{
  "num_hidden_layers": 13,
  "hidden_size": 192,
  "num_attention_heads": 6,
  "num_key_value_heads": 2,
  "head_dim": 32,
  "intermediate_size": 768,
  "vocab_size": 2048,
  "hidden_act": "swiglu",
  "norm": "rmsnorm",
  "norm_place": "pre",
  "norm_eps": 1e-05,
  "positions": "rope",
  "rope_theta": 1280.0,
  "rope_fraction": 1.0,
  "qk_norm": true,
  "attn_scale": 0.177,
  "bias": "none",
  "tie_word_embeddings": false,
  "parallel_block": false,
  "init": "normal",
  "init_std_qkv": 0.0377,
  "init_std_o": 0.0,
  "init_std_up": 0.0377,
  "init_std_down": 0.0,
  "optimizer": "adamw",
  "learning_rate": 0.00288,
  "lr_mult_o": 1.13,
  "beta1": 0.9,
  "beta2": 0.99,
  "lr_head": 0.0102,
  "max_grad_norm": 1.0,
  "warmup_steps": 339,
  "schedule": "wsd",
  "decay_fraction": 0.662,
  "decay_shape": "linear",
  "final_lr_fraction": 0.0,
  "batch_tokens": 32768,
  "max_seq_len": 128,
  "doc_mask": true,
  "train_tokens": 198800000,
  "max_steps": 6067,
  "dataset": "wikipedia_en"
}
Each number is 500 + 40 x the weight over the matrix's rms, rounded and kept within 0 to 999. Layers, rows and columns count from 0. Numbers have three digits each.

# layer 4 MLP gate, 768x192, rms 0.114, rows 626-698, columns 0-191
481498437489596510502523536472470482556526536468517558523546494561480503490512483497556496461502491440442493504523525511511378414452538507516477459477387522481542470472513511468510523492512592493506472493538453520394546455461560509575417526529482507527563518542446451488529477518544533498466506465479437433451500553441531430459431504438559502528470476427502487495456522515433479511580504454505606517523487465438499516531473538511460489427504552450486561448476507478574455470462520526476540494516452499483525443486487555547524507490528547515415478478529468518581554489499522493
490572518557490505516550516464514521533528480493517497528519487501547483448425536516454508488513476533432441513551481445507508557387490527572546527507505487497470531521419538532473534432487480569509513567500514472508483447501475475477467505510521479417512519490514462577504542469493468520471510483433393549557443446480546483528505568522515491502551477511533528497458529497524506443473521524499511543488486496560510558503507434518561491501530471463492533535447466536494517585492518478481533539494504496534484553463489510489522475462520520513444540546538424601448476489443537514
503445542486467470500475506530524479505500467489459465553528525545491473523518487439541513498511490572501483469471500433432505439510482525444490401514474538451532508463562533501464480520475563561507476499501497535466503450513450467488399481511527531498521498495513490469515475490505509511480586524466479499540473471502458561492505475513486518470525534516533473574449601528413535485528636441554463515493546599463451474500552538501520472521595515499449526469450508613556433527526528521419529496536513496546566460520493437501449560466512460571456484565441533531530489523522529492
494521454510455519463536495492560468459457527509542443547454528496444442516542511492524472507446537527519539461540470467470445545488482432469533509415466488521564529526554451571517560453464482529425517511474448488542502497499598478511495521597549525499488449522475465414500495510504443495515439463520521487530542482474476513424493502467478579500514520577467471517494531467496515480508484403466456513508542537505499536471525513477477497435516529464512508464476514489569550434516523480539522513533572497556453498470459524460513422453522540503457541535464498531484491542479454462
530520519480463562469431522416551440526607499460518540538400557472511535527479452498539571495531494578449505461582517465453392542459514463490477473542505469529463500466534546504490422495466519536505529499496519504518495512470514399529480531512478525513602518457480479488560436494507456523523528573533473494530471465463489520390514479471456434461537482515440471474454477417537473475533517565462558457484588552556466425486494444415502454459484474504483545449472459511519535569539510464481505508530577445549601476510537485517559534469482502438487489529495524478482455478523492430
535518544504501535479462543523526421505434565521553483495459543481545574493474535427511482514526535444516464529499483462465430462497457521540481520599500508543445478476510528477534535459432493499496504604430421482509573517506533409526484449477497575535502529494561428488502470490507528469558500576408448521544454498444496563573525442508425479567499464460479463492526527505500477509455501520526534502483483456492524512535541542542522538556556526495477516427522460496577499388544548517488432499516532564441462482525488497466475459401539488472460419610466512514465585489462457454
475405476450566506527466569516558573558438495542496523544555519509505475521503492507527550544579480545538443492531486441527490515545516514570439544475511444471504488522488503555519550487511598535506523550471417554551532494471510449440470608482542506538566444502483464507485445519432467463577475504510556489458594532551478452498528555534439463473573490513494509547546487479462499472482533524479502495595523513485466510477513549468515517444490502474439584465505517487525557491475516570585460469522536519542550475556482384458466513441564469583477512458449517481520434479512489480
483450498455556492546422503597491560557482491496569461488519582536503523498424482475482464448484477439507510389462559481513428488517511487505494507513483531540479426510440539461418501423534506483501546472475493507502549466514450582517376468506530456433401478505473501500459421466497500622523493534450502475529557374524504512537482500464523460457488520575525485507540489530473473518492489450497513441533532538466525498541542495442477527493467483524518532464490485562482546512511510530470522498524506474458582581465458497457477539540530470478486482554506527520540536561551493506
515482558517486470500551534521481472482495511440536503573483512483499508532436540514553455494507596532522504537578481527610493480429489479480526501509542528556492515438478539470460474442465524535472502559510543560445491443511444436440463530531451521482532523487569447517494507490594458475443500496437504491517489433457471463431471460412468512566510556564512469551439497437521536520544553542544480477534473516496498560529470503478459456474555491440485465543441539496492466454539517488412487547433483536544458551460495455537473532548540521467491534504530403565500498520548488480
500532548515468494480492575490544516533501453442563536520553513483487520518502462429420520471524491505463549467508566464483493451499504497474505520507539476554576432457496546487543526540539506482478487560549529465522500500438507551514519499515498524462490527435506436513380435521502432469519561459477570441465577508493475570537525463514464517462488459505510451550481435540452472490452470444539494485506541548421468524534450495553444580482518500524449470454494478493498448512526483524499483494457530568512473371551532518505547473487490510484396504493496485512430464438517469460
550507480457452510451534527466424439552656488523548498475549556423562562532449513493459419482520549456475466497531532490478445528429493459489450457543577452444519458534551504507593471417497442470490560478545473446552510484502535472530478507487448433484557436563529454506512512476506424537422497370484530499505508503487528453478457556501510504532540621507453472457527499440530492511451471506445449461444568522509463496527505444454476549489512482494482515440539472535494496493428545448588541535522488553447467491498565535464517478488471511371497529498467484527459529508477476505
551475427478519482543510496442466437528443384510576428436567520522433518462494511517492498414491532478469458493505549432533503457516478474566592569493498429521527524547457525484521510447595460505496565472483526486499496542502483531531457470505445425498478544492467434573469436455485559508506480486487440522492524476520434470510479499560501547476492534509462480451438581478440621541483533502508438473451540548539509487522481594478481463488459463501497506480475515476483417460527452508557543455463415511503541467480506491505458590491489496520524466475513475588481508472465430468
505475523426492572506598436455502506515582536484510391527506540494482461466503547493578399472534497537472457507500463455489508482496536545524460473480469517455529483534497495540473458564573524458523516525462503511532522405519449396557508484567532515433568470461483509554505468430451461623415437474487497491436522495456520564534521496516467472471522537459509461435485493552525423491480431445519434467541507570515555477518508410541503507457542534496513451508483516456497381512551483536542532538564525504455474519522396506426552485483447436512405489557478493515480502481475494477
487443503503453568464532421479476433563489493467522452577451579441483559405444539426481428522425542502514521481427545497517460449473519495568512560515475576524545551418554509465398520479549529481494519478552466508484535491440445515444413502541449539475430514510462412462431474476558506531489494480500538497550543503558513475509450498480509526476410505518462566499470505515494448505494501543484514534514489497473464472552510464399497434502487499536492536504522502490487489529510507491447529477555558483498505511508540481489503551457507532484552531533482551460475500482595451576
519487472472503500546540541471455512519493522553553501533493514461515504497496506580542494441482528500481488512505549518486549534559474441490512604482521514456417556489512549585549501455509448513495558560478491383455559520494556406516483494452501544450482539497497458596542475460514468474507505501495481557518527486529472457423465513504597453576532465435476523474485485501572530464479536605535469494499505581584463495522403513520575454496506469484516434527533461484503542458511491440461519487445465486403462473542495498531435564436462610489513515402503466481429541550492464550
463528503443542477495496530469413468440484490527535544437533507475526498492513500458522499447425548557552547499491496486514504470536527499465486484549516422516474535519514522567512473486503491490527532499463525480544546555564593498524494459556460481432559485576460448475473538459568489499518521471525497532506533524518505439485502584526505485520493495497482533476603606419481633509565486464462479501494487452501537473416528432576523480528517467392504548472485457480518566504511485525501465448579551506493466508533489482516520478421538566500482460531474496455476524488496417551
473555516525521463542514494550485519458497424533545527462496514523561560472435530543492527475513455521442531495506468443484493508506506481492549504521453541491488482476504553594522504497459499543480537517516551511471529550453520439548503440487469485528541522472522433505505497431528499570396520530437422432492476511475502536475468496448412442508441540586562490467473489539558477422473489507491506468475478530487461470489451512564508475523498489482519499528533468501502481467504477393544519521451502447542469488487466515516485489472546533528506517487495429524510514498482547511
515479446463520452509419494431515528496475481500492543467549496439467478541477516462480402515518473485521492579538492487496456436456501494522532536534445569484519498554487541586556502542560507507488544509509508485464465535512480423478479491523465530432486516475515477490459481525475484528459517465445488488477529533453489542474476505499454508417489474515480536466441464562507508523515449508529469597508536527518476499521521507504453530540544558486405494485543498548488517486566542483488613430488520500457414523449514486440545500490504518559508518546472445493455554510493506529
531466533497461579415486568506454511578527478487535527500458487458449458432516471465445426554546438463477550482456507451440523499483470514454518564551466541520566480473497502565560563476554471471482521476501505464512490516531499504445547518527533519493483526568525445513521544411473479405501402448489513477551455492486563503525476496516532518518502505401491582535507544460516462513448562495490477496559520534523531513477515513458499514492509448513517495491511467461479472504528478447464561484551468477500492524454486529502478513456506470506447495523457536579519466532544418485
432440513469506419472436509526488466492524479473498552474535456526541519560427548463508492507474555578552486473517504461475540488527420528467499455516511518480563481488485520504510519499498521457538598455488547480541478547479444462461399498432509575409531448508522502495485485444517529486479514513557515501542547517457480512454561507525402549470509527442502481461514507493489507511502517469498576483545505537473532504483471594529529476497504518477449534488550532531523479465454498472488499486512548506519596502518421486460480528498477555437520473491509465494477516493466507541
490536499468503525488548523554479517475509517500571526484554507539482555486552489512496441421530532457480515541534449423478539444475451465537533473511434495503561494483577481478498561477422480479409509522590542442503553570516511545560498452552524525494529490508456413504570532451471468521467446509462515540524485504471528457560508565479521445508473517453489439480490471436537482455457535454505522450536571537484490536494627503479464461479536564489553527525480495492536474507514493522420456482552448438482513435516536513560485472458462478476538512515526496519538558479528477545
481448504490509501453496504485422459492577428467503512502471612497556511482465561530461491490590485504520504501503500449461489456493600543507368521536486507516527491440431545549498542497482471523454479535540566476494437508511479461496535430489479467525544496510505443510572467536534467503498433446516578501536547597434511514588559562530553465470493530508499489486492458498448546482486511507468459495522516517495541458530520447531496510547529467510488450528495483541519519505532516513442540493545481507486563493532503525507461434565505549545485492524458492489470509550485482502
563536431483501497509473488442511510533485527499531493487491530513511480489510518475554479424476542502492496452546508472485480440492536487447474491471449461481535504474462593478478514577466580424482467453525549427463519497477474508520451554521544465470486448559447454482534503535497506430465463517489441546486526508554449468495578529506420504517391552435493552444460528507508472517544482514421499472544548533568507522511498450472481498494495421525524495539470505465511509464498503455458481426507518450486488528538496493512552552476476482487459569465574469501498536467518425603
455521514524525497491526532448482522555553486437509427465520511569467471512486421474525530511519506553529461564537540437524493459536483510421563559493521498545558535491480498460504525464452476497521523485492574509484587475502552489564498456551462473503508492522479410548510447542524514598432505497530459510452472480472536609502407460507476521547481487597346463561563496505493545471496437441489511485476550579596532525477475496468526527570499561459443488501536486487561548502482578423513440500480511486442482552515397473438568526521495575482476534604454465525459609515476472464
543506544509434544524502494550520552514440492444445542522462463488461549464509522514530499502524470563516543485530468442440493545465481491589486479463456453506581459536576455508496448509481480479480494476543559519477491556526580545562568451461497467610535478419465418470561557499482501534533469474411583450515526498500520508476549538401520476502482460558446505501550436456483504437494502460493497539480510468531505468624483489465460504464493556441563497541486481519505530500424517504540489551499514534570465477445518502531512450497511484582473454406512463511465510398582455539
565481473555489430570444485578467540531494456502496517556551528535493521495504471507524460466517527441542479458482497463461478503495468464527498456431542524488517475552560489552477541443453472520596514495508529498520534544521534564468472539521471466511570555462464448504534520466507483496553473492444518537486435533471513457541458437514536461477587456481462435481509448440545505443487434474539454575479569378533438445526530520449480460536543488504469461473455452559471504490445504471538547523462535476512484487457476496525494530509557482578544463461554416510513597495509498505
449499464479460527514478519522551505536524463405550437553511561472508416475476525463498578450441439499499532460498486458505432480454509425495489496483455423469504469464434476453542502436438599505546481487527524550485523453474485500486452510484499480459471541475480485459448451516480528526510568541486573449474514518543525582458552456472412504507502505505489487496425493535516507451462523533545563445609549538471417444482550487527488518533582539464468602503496446488443509517490460501489482488518517488520499479455477502528498515485540459493494528525497478525489442436593511480
478549480521494483464485503520500499505430457521540414479557490513484521452520549458467538560419501551519512465452457483536497458515420536424474557486551496541534502430543505542527577463477484485494541450531500544485529486518522539466550539467465538522501511506528518449488493522466566499549456572493476524511529509531546541459491454560490500533413494567558441512497477450579517466483520465553603508508445505504503546511485501410524481510516452543477528502474507525534468540521541526527455482528518461502562465468387529493493458477473471487462463490467522555442451582454469495
541427535472520485515543475498517508611490497510431433484533505454491489542507478484559536537542536527503464453494578447530496530589479482500438474521533534521469504547530564553473475504426493498601513486502500486438491464530477406545567559472516472532525563524472521542438459506541562482488506533530518457543473546469545483538467537576508482510569476421524453503494528488498491499518484469533594467551566463584545518509471500543550383475524483437529496460492484514568507479459510475517464421522495524469519389505435491498511449488491472510439472498478490513500512561550511495
501502467509487534520536488523504551520531443562592472515562497450502520522421473529553486481521491476464525451501474498537495532457540530518545522589520429450462445492555570538467473546455476544468518530430498440476494535548472519504514471475516474491543431501504503538373485504449549568515497550449496474460519575471489478509508472497477411533467504533456506566443471480502509488513452480432492483466491439529546510561510535495539430487430521445563482481510531504486426437481500479513475436463499495486441496550487484438543539434476520527443476548464409483439544491510558496
544509464436489530443488528480422495488535572466498472499482436465563525479477466451512496565514468544467412419552535463480461550523454504565489514554487451456507506485517492455596386573477481544518495462559508481518453450513546447579484526496466443449546558502478476467477542460480528474538479484525509437505481480540479446518502476499482543427491428425454576528573523484426462582516528499434551491481527542514449537515496502487503518498507446476516552439472479515625556421463505516514552512560510516472525565519502468468480524497538535441430474554531497548518488455498501503
511543521571412499510522490501433552540513486430526450430513461482526508478525395521469527502513510498470539494433476455508518541487536496464537551423423489452510508556453465514469526487500474509501540473546484499482498446532497497489541471488403492456467484448465466472448508528500549536524507502431536551521500522459478554539459426553475534543454515468527453531548485506515492482495467402498533561475472518516497445510556528470473528500490455435507484486465535460541589435452481427505513566492540456543527437501460562503455497507501464457462488538515425519530558458469535485
518513427515474504474519462535454456525478484526508446545565466524482529523524462494478518533468490549496447498511492520510480494462411438503474580533480490479471489541490602550510527475533514494576496572545521508540493511491478478505504526493443440445438428456527505499492494499541520455472536542518455561491427478469516491448418556455456448498469475441516461462441454441526537559549565486451585563442527433515417525537542503527526499550517476490487531466398442554559491529486545536544577519516475436564434530507480517499496506532484597546535492435467527532501525474579531489
519499497556503531492457482582446467531504440531547516531542550450555567530499457614464424458543522562459514580532475495535527452522445518512428529446499548484511512522538480494513543511483484564436512491467484477478503491527483545468456509528496545479521524431522470558507476445470492597449511525418515475487525550427523503484457517582386442567491529450492452507404449538547420447502568443489506518509493508607463485554477575584452471508532484566498470476511475460522522545501509497598524501504445502521507528540515443441513587546527528498521534454519533492538470441435543500
447539442520464490437431558472593486522524520458573548549520519556560550561529396538572513561504442541440480462495522447435470437481487488521501504469508510512491519408536430519531501481545531465500556503602521475538486505484525489476519556457550498507482531528553459568470429417493518494516558525556462431576522495449531501545504512527490429456496466497452522478503540494524447534505531512496534473477503549530443480446550561495467494465460436527478537446493572528583523521497525505502560458555539493524532451460466481474597489516466523554469537492426538485524452437487442583
498491478474505489484498533485491498537504552558469515492458461533491463581548539484571452486491515544528514495446524436502413496511481518456537487488492505527531498517487479519559454534521563508488511490549514514552583626457543532504496549538465539382453511540421500516500489428504544515480502571490472470428509454511574495446516469498474519449475537497562491422562457474512491466506476483601509493545482526511539561479541479477511503460468492445464468486458517471627467525472506555419459514647505509485473528411453558518413505453499478432462496489473389533498461453583480555
542540406507508529491468468461482477525485428480587486511488501421500453537416508516529481495465510498514511492625543423472513524457489503508530592513492450457502450485507505569502559460428511533459536532485523471441509482466477431555539496497515463466555536501474459490481469538543503455484522497450495460561441476512468423501450492488449437509553433473533469506481555476497496416532520523498504511473484483515502533516481533537591469533472499480429533488502498523490518506437475532443488452452462443510552485488506476488535524451476540472538505532566519482445506532499455460
547495529520500458489478527515520490503498504457483481526430504577555552531500425554529537462463529494469492445460530491455568529434475362463463560532544494497481454444543481502465478479478489427527536445519502464496446467530521514403568530515467604497516512531458487583476495503544563507444520480524514474526486436486472526510511512515517545533552510517469470569434567560494489446475490539485538411468481528571455512477435496516493492481513537525488485569504541519619512495472568542500584502475512466469551503584508473536475474474486539439486523456417511511456460454555467481
487474437527564539442466538446465467480504481507517514537477501540477523510531488563511476498538505497557529501507483562401540517522507465522500479495543545549558528525524428445466454574467464534424512480472494523473510592558499541547533546468516483526473492468433498447514452569500487380475478470543597508516476464489348454456523525433491534476449447488452496495494516519521557433472515496474414520567574488466560523390410560509479488423521444497458398529468502491423522486510440492494457474537535470525513463499532545510518440509491491429510554442505418462612498599457465455
539458531517473485482512476488486505567537567463478443487534507488511529432468532476541503453559510502520484502432510477486527434520541499504560491488508497539531486559510553517469541453459436451498585434451437416507477489563468452468511422524427469485448519478452476518527494477559460472519442521386533568468492462512446467539494458502486447493457473519472514556527573454463481435531497540490472498518509500510514573490501515474502485515535533488537499554464494465533514473506598539547466508583466483505477469499540482492496556396455489438477504518531533556515510437486472538
505463442446511421496486578451467460489496430476436452424506511500491512471530550510558551546510511568526442422473486470495513549545449535512441477473520471499441529552505470573505450547452556433564493513560507476504448513539491414486495528517565525522488545553442408494519494483514487547529453499473576473456502529504538475493521562519502446453510426590468513510517429477536496474623507576502524468572516449569563449504494498510462473460502477465472572518530544492538505565509494447449505450489501535510544464523455431511444545524477498509470455454472498505491539536552470492
488512488503567568506523493573454493506516497489535466467491590451498565497496600464497502479530485509455454460503504485472443559507427492436511550450519539466479439467517508543538532544419450487514520569471542444505475483550483489479523524536477464461508508522515459427470528461513543564515441440461531531526438495507546494532499483539495477513469449548522451546505513489497551469490440535557473428502516479472515484547524546530520532565465512490455508540468473410431494453526514466570566504477540504452470407481488477457429459489565540537476481510491493473455518515530442481
561472450508512558496523510498491468458512498490512465439554507499504543516471445513450444491466565507527495487450571456596466532438579491534429518446497548470506544503525506480411528497505476498482535552438509458504493503477540466504508450460492503510452535554546463442546516513523410489509429484504508472449553524500489464558511500475600403449521403487569509496476582468489488501486481513486510469509471510531560548470467515501511490454540492503497534494501557430522488515544519523468517440524542519475481521487465491476483444478464418378503454502497499517516532506481435567
416534525457494507497487511491531510534513523502570555568478520557448533497554478496496457518574497461432459497452511472459498509522475521443493580502489545532515497512488549526485551446463519496488488419550576453570565477429463476488518445521445472463494494565580440521456495507409478498541457546485547422488589498463512530465562487500459498558502507460556473459509545488510477553550576482448498441486450571486475521511471558489564501531479552466534544504507516485453509488536533464546454455529466560460508484517492566469584580495486537449428495573496569520450516432498478425
567490516442368438501512566544503571464532465553509537598556452453469496484556483504549522528577533410491516481464543483587447492433515515525527526468435523559501551536502485503536575456477560456494468493494511472506509485429485493480537503536476498565547488526469413443456487465485489462409457443470576467515327496522504446546545494566492466504467420506473452484427533470543521472483455519479474504511467519548536488471505597532494470457579483455444543410501487531483451528427508495478489457552439433567477435549532491514535538489427497504527499499437507532444571483469473496
441472519412533545537548451473549549441513558529482448510435487463497569507488498471478451498523550533451476484529476517543456439486517589468449499474475400535531514483502521463495464559469506512369555464511437521479493464484499499497502540399449572498542426473469481552479562422486509464416536521471524508498539460481544404508492558470418492531398484386442477517472491475541497488544523451457499511559523495467510528448546515531507507448447505462493509423450494456511479513497562504557481568490490488431434551532512456531454509450432558463447444486584540465445515483545521469
488481490501445513511425471473525586498425496444514521462525515418526490507492535521521534522493471509533531517516524475490466545521542496491472482491486430559526515538558561546476479480549484464486560490572548460529492500474498492479497554500557535458550515540520491473522549524558556485431478522464522516476552529516468500487535498550525516516545554512486528518415466517539431470507528507511443476490470527500446509487529516436527536476530466542470531490464490491510556507533467521518468473475562515524438549546430521468460459499515497484474476495522455505460516542453437496
473470545540436454557527461518494549475519482502524563475512589536520584517537464502418499509516579502465530412510477453522519542420452556528448598552439505528546492440477511528492542469513494486523439547467572489472588478454547545432538497480519474601486508508529431499531497490445476525526476512500517504560628590550503447484489464534452486547417473479464545446498526504596516554500591529560483512464454436477548559495489571506493491466483495504544518521537533482505506484544515524520519459441435496462474463481475486440564530543430475542428511476421482512480524531455520535
509440451516512500477552450545522504483512503468551526535498524517610508559546507518497440478496500583501520501416542513468477494538505436522463450493434503544529461561517541510460509484464507558444530505553484436536509487557427437523424527486521541453553473530481532510486473499507472547518570542504602554498540495431420499519478505442553478476557499454537552433511479557461480473470487460586494525472545599495478510487532489484534470441500543548562515509461530512491490522554524465532550468540569497464491463470510525435451466500469496550499504472593489539544514487552537473
576509484451464544480465500485506505481452493460527469533507542491490489534471496512556568520427502569566493511487504501481466505545517523559453533544523543568520500567472486520522512521472519493529541459480560444486513437457492493514539432559422479544527493506485458481516489505487468467506516545492471441527481523551463522497461569476514500514461535534550464410483461465556537467495473550480537489549450558504466566504489475502497527558480554511450464453446518537508527456482445471447512567457496470467452446516560479499465543456560502438420521505454569514531493498433505487
510514430495450566480480479501484404462472494453522516506501522429486590590472413490478467481554448498501495426472566492516451460476560437536492590527494473479579508466471500521459539508503439448549555539517519489445461437490445508553455497502483532486467499489519499509477531475510543504451559491481448466486464389434478475540510526482500461456421474547493438468420545589508525444537494473499531459499473491488474440511454497542520505474474554428543534451537563528492515438447500518445465450520529443498465468520500481487490470560416565474467609539517479505483501517486504497
517449487473471521539514470516505504484525489516486471447564508521519488509477451484490541555482513474497472480500546426491495548541425515533436534596511524507541526477500539499493539442450491506440541537507473455496409445541494518480526528482533445528453524397516456567543608493518497523541515489453492535486471514519454445472469493482495504443510507473462429508468524510544571537477447442493461521451529499582447499525527444485536530536526482544478448523485575422513501462511434497571574549499490475444479487471515471477535481531513556511417452492447506497525473482493492520
581508479515576390546443505521505534539467519445503528481519486537458501467515521556551527489509535550475481435511518479525503521488439461467528531472473471525576497479504562522471497481474543549489573504557512541465532471492468555533521560566473513514472478478405508519483482461456539583461523504488517480533505385553529505475434496562467521520544504494557505489476483514478529486522528503548581455553478519478558597418473529497516487516551548549446471485474483509571391498457509505529530446522478501543563520470479516506496500531525458461524482421505444517481557558534510439
490489497545537467545518480502492510500455478455496565438540447500513549568479399517522518405462528469505460441539569495531512569524538518437504535509556475464441515549563515560455410497425450508425534483468566449427551428506525502462527504496399518499555552499483460526541484503482574504452465461499498516525487444511513506461467458436511455505453476522528462472436494519518589534437536513450435470550474519565517540531476543564527491454440536481481490485422497558462540514439498514490484445427510474454461476504470453434562524481467517490440512467487458489472602511513444458
474540497528448551469491451450446592545535586452609450531559471459492526510509504463576519490427491539473532564509443498591463506499502560586566532514503438447505529508533503475453517468368482398578494486509481452468515512480482418541543501487504535464449500482486442449529487525568489516502507529446500484464498519442481490507506487550502444469522468449538525488521487486465517543504524437505467458479515478547501509530451494491485428525499512454479471562517550523445514483488524491496512542529480431524513503517471471520531521497513499504419535483523455486505475559518484533
481474519436510405539490544522449469462479440479497592460592515520539444525529525593398595543467496412565442406497522460509432530515409481486566534448519547503513392423505523512436496491463485524537460548474438564514539486511488525445484507529471534457520433523489474469470484532418539606524480451479572518500467533530540476465472537520481482485547481484521460474489532477462532474501506463530503476526545454450476406524490479478469462426473568471474497492469485470556504475559569484529565532505493529461481437471500511451480553488467481549560433539579441467493543469545451500
547512467473477565527571601430434538494608483515521496566516549510481443477556456530476497439475494447464489450490520475564489453475498479465437541487494548575507525492435538495455471478475517555538513503516474470448505518479513548496499495552493558461540436501540442415500520538462517441472489520410489429474450499424541509553496503568532465454493509500483577497514466514466516513528501509539538515461512598490522532581458471435553454485507503453504543542486500508498438498524481510464527515557497528483516495484485522508500521471517462521504461501471483533505518540514457446
479526500542560562456463510535480514527521514439567444463548478551589521446450484493494447489484494514496423476485547503505475563535515487502482462493503538557481496491516530537460469479439441459411488468518564488431478447415498519540561519472482411480498520526574463551508529503441517547550472517493413461491454560466494445465446476476569422486428503509487495529474508433490555450497421442484501523498522473474497485536550495482444410518433469559472491510501476428519492483584464470571527536430513528450484484447479519522511501550407583481470433487565542496497555446451466526
505538512499514504495473537487437494463488471497539503561481485444539498552539472503478500528467556605474502479475467482575537479470462561456409483492473464563540493469446554523531449561485498524474531535525462519499528467445451483525513543467554550452560483470532449526534520547504490447454509600491411463419583520534460580523480496492464507497443472516503464433474459483478540478514560475531493583459472491448540564484505482490490448448468449438493485512420488559519465450494546484454468547481466514523477512467436521504439518483423516421515470462470504477415456518470450498
522459517499518522513441487520511545486522508498519422452540460513512536468493558501555485505509428535561527481441481476477480501518458541529470508558558391559484443481507490535492466476500495448450506536504541505564521452523469470510485480520501504570506496500529483454613499508518447521495443497466462451533543528469531530454522490526501559445506515562468450505480560512500609434515420442493547413483489471486524434491502479507450518518566493536481542578528415489554462531526514495499458448572556445529537480493446552481462416495503473546373484551502505534513459532493499577
492485543557494509533473470529444513551473391464444490478558496552516509509495510559563499488527419461436510452500453461500540547424477519517460515559535437517474509525578571540507562486446451469507593543557517435476578609524517512533570505454469544548536484538513521547451498422471585501463523552495577524527477511501511476465532496470505465437418475513548498426432426537552576485458559488469563555493486492490487484553461428541472492454539537435573489576437461525514605527498477397393561527551553547525521451468494516512523463475463516531486528485566524447464596601444462580
496449481484478530478513548566498527514483519534644535461524490488499410504483513544464454519539493451543527570496414498444487479471421555484440501484525579526438516496490503444530448483501515446456520553491439528492494569599488479505454535508505547453531440580446491504515473466476506488450432474471525514537501501459542459419448473505525455548545444463512532520475482464636448522553524543432479397557535460525470509496484527475509513518473507533501529466494493492506539505504458462539515448494530543543490493562490484530453500421494540484502550441519499471494477532510386599
494460548497466510469517475441472514516491528422533437557546515547519461519512554530519463476488511563498488499528478427515541509542516502538432514512450440488533476587397470535445410488469536542481526500521444540467456436513525460564481416495453500391597527530465451477515539543514501517478531527448455581474507483434488511495531523483488441493550534466556458437558530508571474476549522391500469511473534575547505558465542514519501462479513513474533572513441518533449510616546488452513493526483535488474414496472467449501483474539536540495540438489462505481456493511528465476
507524537551526535474502531447422457548477447506484536504445517542478566503501530514548571482506510536518538458492452508478537509466491442504513507455514444494468467433549474524554523495474532501456557494453499501533396498502511460494449461502475573489545556496509463485505514469450454540551499531479511480455475519566515514511445479453501526502497518469478550491465485482509487460527510491591509459501501462500427455501574545490440416522513457539531513492452469463496459445543497443430501595545458504497534492513464484529502488532447558473517490471493457612561547579442454487
499532483519457514485456547486510625505427529446516548473484517475470511498405556600556578484410479483469480456441557437533507520558491464493539504495463415494468499496453506532458503482527521526534540545468502477534465477519526532460517483553561543547481479525429449459444524536498513500501584520489506466519470421536520583476510513536502474585548505538510492502479458496579546431503493545493451524529538431569448571441570469506588525566517497518498512485469491537508486499544522555467478486474510464477520465412443485490506516546437474474411497482520468571457513510500461534
559533417500464530432538475474504506489557455510441498559472474456451515437434522510509470474522464587508480508447530455466478484479541474424523488495522487514483506483518574499494501475532430543431488430460556424486552509472448532507510515400440439473549537417549473461513444496497388459425499428548520477450565449577533462515531514549522491486440519540505476546465426517492462496423469508493566453511541535502473421529454448550547490542521484511557450555451495491495484546436439476494572458502546509568494407556536437491448493409519474490485433487405498508491507481525522507
474448454399539545478524496494477455508495406539473482523450547456544570539476486563577493492544420505535492450499513407532467521618540495502458513500491496541518502479483564537493514492513463512510504571521460462553471514466501446473524502484423544512540502491533465475453519401544418564538520487458580462439541487504540375508446498525489408475529436452452483571443520498554510503477424477552546492482465462498418439511469512508417455517454537470496537551531504462551468464431481542495522504526463435497490513531517467525455512528490504472571484502517469475445490490560527520
552478479496475473525526473476514519580533438552476554599572535515510451516467572417519453471522551524469511464502575475492502492510443542502470524480447556480569510464548543562501560587500527424461476465525461499507441520444430534486500505484546465496576511467486540479480544476497496516429441496494519411522536514550457483533491506434531505590496546441456474515505527480557524490505484514528533548525437537494530486501529491482487399502540489491573508489454529544436523542488475510468547400481522482511469501494485560508531580469515505549460478542499517490529517507571526548
501437457588495497449500495518406474507541461540565446499506515494437550423435508463515526495521534510510555553495532477509437519503484499453430516487438478466498551484449496460505492418523461482504610504451469473501520511485548482525440532587500504450554532532498451513542525484545496507436460494504517491506570553541526485498542431435528515578446527507471493481508430477528552496533499487498500449510493509463506503489521547416530524550500500513490505484489458473564453404467501515553478508467518490453554491515392579517456442383454546482496447486470501525433476526565549484
435463496481523532479504544530492502515459425504552410477553521442500526528495513450498580533492598562543504445524549457469490448492491484517514480517507431497543462513608541553564543490433425506456446481493516496533524500510501509508529473539472422521520448504490413436522437487450437556493433407509571494498451486448534465487506547457531534487453541533511474552537534465447524480500458469418461449561526475467475438514447447508520542525497562484528502575513490536509441429443443458513472519556517614512492410588498537486454480518490495489384414523492520412518491520536415463
451505516463511482510493525397495483478483482556488517432444509453434555531483571533511516488496477450468462523472498484531488464503533506556538489540483466500546537547483500538569565456504549491491551456549523470463527477501473442471496487532522563436536503511470458483508432466486437552456524489502550464541500502530533431497509494488459537517524482488488597439492503487513480462481469501478493496543509514509465532500430473521550489530577519456458459469431555558503500481480501498466423402461537560479500501513449490436497550453525465515527511511505438505468498508533499563
507519459491509581512461536541486458474529553518512423498475525437511524488505407496520455510536493510524493423524505473509409554510525509539462493489512501591440540418505533529469544495546429549498491453476452491503488541452517499485532453522475433512549488484553397452492410481555407547481446464481521535547457452466568462517534530453505497540486530516517471464490542519478451511497516422496533534502521539544445493458532517453503443482494422478461565500563448403537444546530497510535496498567486480509512541506541487521484508534475544459429521567452442449430464545576525475
504508459508515574521474496479463475514492503420524431527459495451513598579495506443503483505462571522460475428552498492564495558417526455553494502519434451551548534514598494458514499467452514497519465478526485544471596538465497542507429560448521493535477435519522445535479500460488426502440575512534508462519572439479459468589505529496450545494445491521462497495482454492493536455412529489539477457488502517589536466513480496517476539505496501438484520475483442514520508492450495488503453483447559514546501561408422474510562497547478514437444461553544456492466453484517490481